Weights of a small GPT-style language model, trained from scratch on English Wikipedia.
Size: 12 layers, width 96, 3 heads of 32, vocabulary 4096, 1.67M parameters.
Architecture: RMSNorm before each block, no biases in attention or MLP, untied embeddings.
Each number is 50 + 15 x the weight over its row's rms, rounded and kept within 0 to 99. Layers, rows and columns count from 0. The size before them is the row's rms in percent of the matrix's.

# layer 4 MLP down (transposed), 128x96, rms 0.0963, rows 82-93, columns 0-95
101:78 57 68 59 42 50 22 47 53 47 40 67 65 23 73 32 51 46 34 64 41 44 37 45 41 32 41 50 47 42 51 52 67 54 37 64 34 34 35 73 37 55 21 50 82 25 58 52 52 38 75 50 29 26 45 34 64 48 27 35 45 51 41 46 44 31 42 31 52 38 57 56 47 30 51 47 41 53 48 46 52 68 55 11 27 18 35 26 67 26 52 50 53 72 20 49
101:68 73 17 46 50 36 47 38 49 39 64 54 35 49 67 39 79 32 30 31 60 35 67 50 50 40 31 59 79 61 28 25 52 48 53 54 51 53 58 47 49 47 82 35 61 53 57 43 40 60 64 22 70 67 33 43 36 48 48 57 64 70 77 84 57 60 50 32 49 24 50 53 67 39 65 50 54 17 92 52 49 53 61 60 68 53 44 23 39 40 52 45 60 35 60 50
102:30 38 48 56 48 51 57 37 58 38 50 68 44 63 99 47 47 61 18 42 46 47 56 34 60 49 51 79 45 53 47 53 44 54 30 31 33 35 73 51 27 68 63 38 45 36 49 29 48 68 61 33 64 34 57 52 49 49 46 48 67 45 34 47 31 40 70 34 41 60 08 56 67 41 54 31 43 78 68 40 73 19 44 43 68 43 28 66 43 30 60 29 51 75 44 60
098:41 47 25 49 55 51 60 79 70 10 47 52 44 67 71 72 66 68 51 41 21 58 48 19 62 24 61 44 39 32 53 72 50 78 76 38 37 47 39 68 44 24 25 57 46 59 40 54 49 54 27 56 66 36 60 46 43 51 40 37 59 45 66 55 66 81 62 59 59 39 52 60 43 31 62 58 61 43 50 26 55 27 41 51 52 77 52 66 46 50 20 53 47 44 27 35
099:16 17 69 33 54 43 43 10 30 70 52 64 74 42 59 92 43 56 68 79 62 76 79 52 46 63 30 47 42 67 60 34 44 47 62 54 58 49 63 36 49 47 39 52 71 67 61 65 63 41 58 50 31 38 56 51 55 54 35 78 25 66 74 48 43 36 51 72 47 25 52 62 49 52 47 55 55 43 44 52 62 60 71 44 48 52 61 76 28 50 49 65 51 59 58 42
098:46 44 34 47 39 42 52 49 48 61 54 17 14 54 87 45 42 65 35 62 44 73 42 67 58 48 40 49 62 45 52 66 61 42 30 57 47 39 29 75 37 63 32 67 56 67 35 37 25 46 40 43 38 39 41 44 57 37 73 29 44 54 00 52 42 56 59 26 63 71 54 27 61 42 66 47 49 60 51 60 66 54 65 67 80 55 38 52 61 51 50 47 65 34 28 49
102:18 43 59 38 45 43 38 25 74 42 50 69 67 41 37 50 64 53 54 52 29 65 44 54 36 61 18 56 51 26 44 31 40 33 62 52 43 43 68 28 61 37 55 53 43 14 74 21 46 71 44 38 57 71 61 44 46 56 28 74 46 65 65 47 55 50 66 63 47 57 59 45 43 18 26 30 55 86 38 55 58 45 31 73 58 28 34 64 57 59 33 31 41 42 60 53
094:47 66 46 50 57 56 52 48 58 66 53 32 26 47 63 37 39 35 78 37 78 25 67 46 56 32 26 40 16 61 70 54 48 60 58 28 25 55 71 41 44 71 18 46 43 35 54 43 53 59 14 43 49 51 60 37 51 76 57 54 54 56 36 38 29 66 43 34 64 41 44 52 44 74 60 75 44 49 64 52 81 57 72 32 55 54 59 60 32 61 39 25 52 37 19 61
092:47 63 60 51 49 39 48 73 34 46 63 20 53 55 30 17 47 59 62 31 48 72 74 26 56 71 58 79 15 57 40 25 35 54 48 37 44 61 37 69 27 53 51 37 30 54 38 54 65 37 50 49 43 54 51 37 40 67 29 79 71 57 48 44 55 55 58 62 64 68 42 46 39 32 38 60 69 64 52 36 49 51 26 67 46 36 28 36 71 46 82 24 33 37 46 33
103:57 71 42 33 46 47 85 42 59 46 71 44 67 51 17 53 46 59 37 78 59 45 52 36 51 47 55 44 81 52 54 36 34 48 71 87 47 39 61 39 76 32 67 40 66 52 82 27 39 25 43 34 51 49 66 58 48 36 40 57 62 23 44 53 41 66 41 33 54 95 31 69 33 51 46 83 43 51 58 57 51 46 49 53 51 50 62 35 69 37 41 39 51 52 27 47
094:45 79 45 37 26 39 74 54 75 61 55 57 86 67 57 60 54 55 49 39 35 78 62 46 55 61 59 41 54 65 62 52 32 49 59 31 56 68 45 60 51 29 40 44 70 45 71 77 62 42 70 46 45 60 22 58 22 37 64 41 77 60 18 48 85 23 50 55 56 42 63 74 61 35 48 35 44 62 46 67 40 78 43 71 45 45 42 76 51 43 50 66 55 45 55 60
091:41 53 53 51 58 58 52 39 60 56 77 43 65 50 64 47 54 25 43 73 49 52 29 34 47 45 58 70 28 69 34 37 48 56 56 41 46 47 47 41 53 37 42 27 76 69 40 64 45 35 43 54 70 76 38 41 35 43 57 48 78 49 28 65 27 69 44 50 61 42 51 49 67 50 29 45 30 86 55 31 66 63 40 07 37 55 37 42 87 11 66 61 44 47 48 31
# layer 4 MLP gate, 128x96, rms 0.0987, rows 83-93, columns 0-95
103:67 51 31 33 37 39 43 80 57 53 58 74 56 57 36 68 33 47 56 66 62 55 31 50 52 49 53 36 49 63 39 35 76 80 62 53 43 62 39 47 23 52 57 69 16 40 68 65 30 59 49 57 40 56 26 56 51 54 59 71 16 39 28 69 59 51 54 25 34 30 38 68 57 51 44 73 38 30 60 29 67 52 57 30 70 56 39 49 42 62 10 46 58 48 63 32
094:40 34 51 46 54 26 64 60 15 54 51 26 65 35 47 50 46 63 31 57 71 55 57 27 67 48 55 45 79 43 45 48 34 64 45 79 48 21 51 68 51 83 48 48 66 26 38 50 53 28 71 61 64 51 47 45 55 46 30 47 63 59 59 65 64 52 46 29 33 36 46 63 32 27 37 30 39 47 46 66 34 53 13 50 53 33 74 49 49 34 39 68 39 70 83 36
089:61 55 59 36 35 50 75 47 42 59 48 35 69 46 16 69 30 59 63 61 37 41 40 38 31 50 48 58 61 70 55 45 38 78 65 56 42 59 63 59 70 48 50 35 51 52 62 45 74 51 61 50 82 52 79 48 46 73 37 40 38 36 70 57 55 37 38 44 19 46 41 72 12 53 47 59 51 53 49 31 11 26 36 83 65 29 50 45 58 71 40 66 56 70 53 39
099:71 69 29 42 54 60 51 82 52 47 37 51 54 52 52 87 33 38 45 62 60 43 56 62 53 52 78 43 53 47 76 43 39 89 63 45 33 35 56 52 20 52 34 61 50 45 59 61 40 43 70 63 53 32 44 67 76 46 56 61 33 26 31 58 53 49 22 39 38 67 27 50 56 86 43 82 28 45 24 53 42 47 62 34 46 50 58 53 46 24 40 49 46 33 26 51
102:40 21 46 64 31 45 36 24 39 36 34 49 60 55 59 65 46 50 39 73 56 32 55 51 48 21 47 69 44 53 32 56 53 45 46 31 68 50 44 61 48 03 38 38 50 47 12 40 62 54 51 55 72 67 51 40 49 51 64 48 49 50 53 33 45 62 53 55 68 57 28 49 28 60 63 50 32 61 26 62 53 67 83 75 38 77 34 52 42 43 31 72 62 90 55 60
095:78 51 51 24 32 52 52 55 63 32 61 81 46 49 30 57 71 53 36 42 59 53 52 49 22 48 65 37 32 45 55 60 53 50 49 62 39 36 63 43 38 25 45 47 54 41 56 75 52 49 54 70 56 19 50 24 62 56 64 44 56 37 61 37 73 70 68 43 44 45 51 29 57 40 39 35 83 40 29 57 51 70 64 45 42 40 60 66 59 38 00 36 52 74 76 33
101:40 34 32 45 68 44 53 52 40 58 59 42 44 41 51 58 43 46 70 71 38 63 66 65 81 49 47 37 35 47 44 51 33 25 74 41 59 34 60 66 38 94 73 39 45 69 55 44 45 23 61 35 58 43 40 21 52 52 27 51 42 57 29 39 63 17 43 62 43 36 37 75 54 60 46 53 82 67 59 53 36 72 37 62 41 74 88 54 51 63 38 48 26 65 49 47
094:47 59 69 29 12 54 53 58 59 45 47 65 73 38 42 38 46 24 38 35 56 53 45 60 51 49 36 08 67 50 35 45 29 34 41 43 43 59 29 68 40 37 62 53 55 81 63 49 33 41 36 63 45 40 66 49 48 44 68 66 64 70 59 44 62 77 33 52 44 59 49 39 68 41 27 55 45 30 63 57 39 36 42 37 83 62 39 35 81 34 69 54 44 31 81 31
104:39 51 61 54 26 58 52 57 90 58 48 51 50 45 58 42 71 55 26 43 40 32 81 60 70 52 52 16 22 41 52 65 47 37 36 31 94 54 38 41 34 53 62 50 34 46 45 35 24 43 40 70 36 61 50 22 37 65 56 34 62 62 48 45 41 25 44 68 46 59 56 57 80 60 66 51 42 42 59 66 48 70 55 31 56 34 33 26 64 33 46 40 34 33 54 31
096:68 34 43 71 57 77 45 42 49 58 60 57 46 49 42 49 55 26 58 46 26 28 59 50 42 63 40 30 45 28 28 43 86 17 30 50 46 48 53 62 52 69 65 42 54 59 68 69 72 68 66 27 46 50 48 69 83 45 31 67 72 25 17 44 56 44 45 66 44 43 90 48 50 42 64 66 28 37 45 36 24 51 48 52 60 44 37 71 48 55 37 64 37 54 45 47
099:54 52 19 44 55 56 72 87 39 38 52 73 55 58 74 16 52 46 37 62 42 59 51 42 55 26 47 23 49 37 33 66 45 70 55 62 37 25 58 44 48 70 58 61 52 44 34 48 56 19 65 48 55 36 60 67 71 66 14 46 44 23 27 56 70 58 59 40 40 64 43 60 46 45 45 41 18 26 62 29 62 59 41 53 46 49 58 54 59 25 41 59 75 31 42 34
# layer 4 MLP up, 128x96, rms 0.0943, rows 83-93, columns 0-95
098:47 65 66 51 46 60 62 76 36 38 66 56 41 53 47 40 43 17 26 58 27 49 33 22 52 47 38 59 82 36 46 38 20 14 51 37 36 50 68 60 60 35 30 39 62 50 59 47 53 36 44 46 66 18 34 58 49 61 45 57 58 20 48 26 40 45 43 55 60 46 46 48 52 48 39 60 23 55 44 22 61 52 50 32 58 34 28 65 32 67 61 82 19 34 42 41
100:85 51 60 37 56 64 44 10 37 89 57 87 39 69 47 66 43 49 35 28 49 46 39 48 65 60 30 50 62 47 72 45 22 32 66 55 62 47 44 45 43 38 50 44 53 54 79 69 71 59 70 56 40 55 60 56 45 77 59 32 48 46 41 78 56 58 48 44 39 44 57 26 47 58 75 65 40 68 66 59 64 48 38 84 27 68 45 55 56 43 33 46 38 64 52 46
096:43 34 54 66 57 62 48 43 57 53 43 64 60 45 60 71 39 38 44 52 30 56 24 78 32 24 52 57 28 55 27 36 79 43 22 57 81 64 86 71 75 48 51 30 48 39 55 44 57 78 60 21 31 37 58 34 56 46 55 31 70 34 63 49 37 34 41 45 38 70 41 61 51 25 42 42 51 53 51 34 36 47 56 69 50 34 41 64 68 54 26 32 72 68 57 54
093:50 37 85 44 72 69 64 51 38 70 48 48 55 41 32 71 56 48 79 43 56 60 60 36 60 54 51 39 34 34 40 54 34 39 52 85 59 43 46 46 64 58 85 37 38 37 60 74 62 33 38 39 29 57 53 72 57 41 69 79 47 60 66 35 61 20 50 47 29 40 60 51 83 65 42 52 55 23 63 45 35 30 50 70 66 44 56 56 45 62 49 56 09 40 53 48
102:75 50 75 55 38 54 27 45 41 55 57 49 62 52 18 52 39 68 45 44 79 44 49 33 50 61 47 93 73 51 58 38 43 36 68 53 36 55 49 65 12 83 46 99 62 42 41 59 57 67 53 48 68 28 55 44 32 29 36 66 36 37 43 46 33 69 44 41 63 45 36 72 45 68 67 42 29 31 43 40 46 55 59 54 60 37 39 44 42 49 69 58 57 41 40 59
101:30 80 55 78 55 48 80 53 50 88 52 72 48 67 45 43 55 81 69 31 39 78 61 35 52 46 58 60 64 62 69 50 56 68 45 68 67 52 42 19 54 26 40 89 40 60 59 58 53 76 41 33 45 53 42 39 64 80 48 47 67 35 36 47 26 48 41 25 38 41 55 51 43 52 55 43 27 47 67 71 55 64 42 41 35 49 59 53 72 48 49 31 49 45 60 60
092:33 54 51 28 55 47 43 53 68 58 27 65 70 43 33 61 40 53 22 43 66 61 65 33 47 42 78 73 47 47 69 38 30 49 80 62 57 74 58 50 77 68 45 41 54 41 52 44 58 66 56 69 48 69 70 54 47 18 47 38 72 53 28 77 53 69 16 51 50 60 60 38 29 44 34 41 35 47 45 37 27 35 42 41 78 30 38 60 69 37 54 19 58 36 53 47
095:60 38 67 40 51 56 69 63 56 25 32 35 58 40 76 65 37 44 52 40 53 38 62 47 67 49 71 61 59 56 67 48 62 49 71 70 89 47 52 40 53 24 77 35 50 61 62 59 67 16 45 37 51 48 54 61 31 59 58 47 57 52 73 57 52 44 21 36 31 64 27 54 60 35 42 65 74 52 43 50 42 07 43 26 61 65 47 63 21 27 34 62 51 42 63 35
103:64 30 63 38 49 61 36 52 68 44 53 54 46 40 36 25 57 31 43 63 62 44 78 65 71 61 19 52 54 48 37 46 31 36 53 59 69 47 35 56 57 44 44 41 49 45 68 65 53 78 46 42 62 79 27 53 49 61 40 38 17 55 54 34 44 47 51 33 55 25 69 80 61 39 13 55 58 37 50 68 42 64 41 66 62 52 47 71 27 45 16 28 80 32 66 50
099:53 45 28 58 45 55 76 62 64 46 55 62 52 30 61 45 48 37 32 43 61 53 55 30 62 37 44 26 49 75 28 34 71 45 40 63 66 23 59 27 68 64 50 32 47 58 57 34 27 79 54 49 60 61 42 63 11 69 53 83 30 48 61 38 46 43 33 50 64 37 46 58 47 22 63 26 52 42 68 40 43 56 57 53 41 19 70 51 64 20 61 27 69 47 67 38
097:54 79 41 16 55 55 47 63 42 48 39 73 29 72 47 50 50 38 62 42 17 87 33 49 41 16 73 47 37 69 46 66 44 66 39 63 34 47 23 37 55 55 54 79 55 48 29 61 62 49 46 22 51 33 50 70 50 41 33 47 54 62 44 69 15 38 34 40 57 44 51 33 63 60 52 71 52 50 21 43 38 60 51 41 68 39 42 51 67 44 49 44 64 36 52 77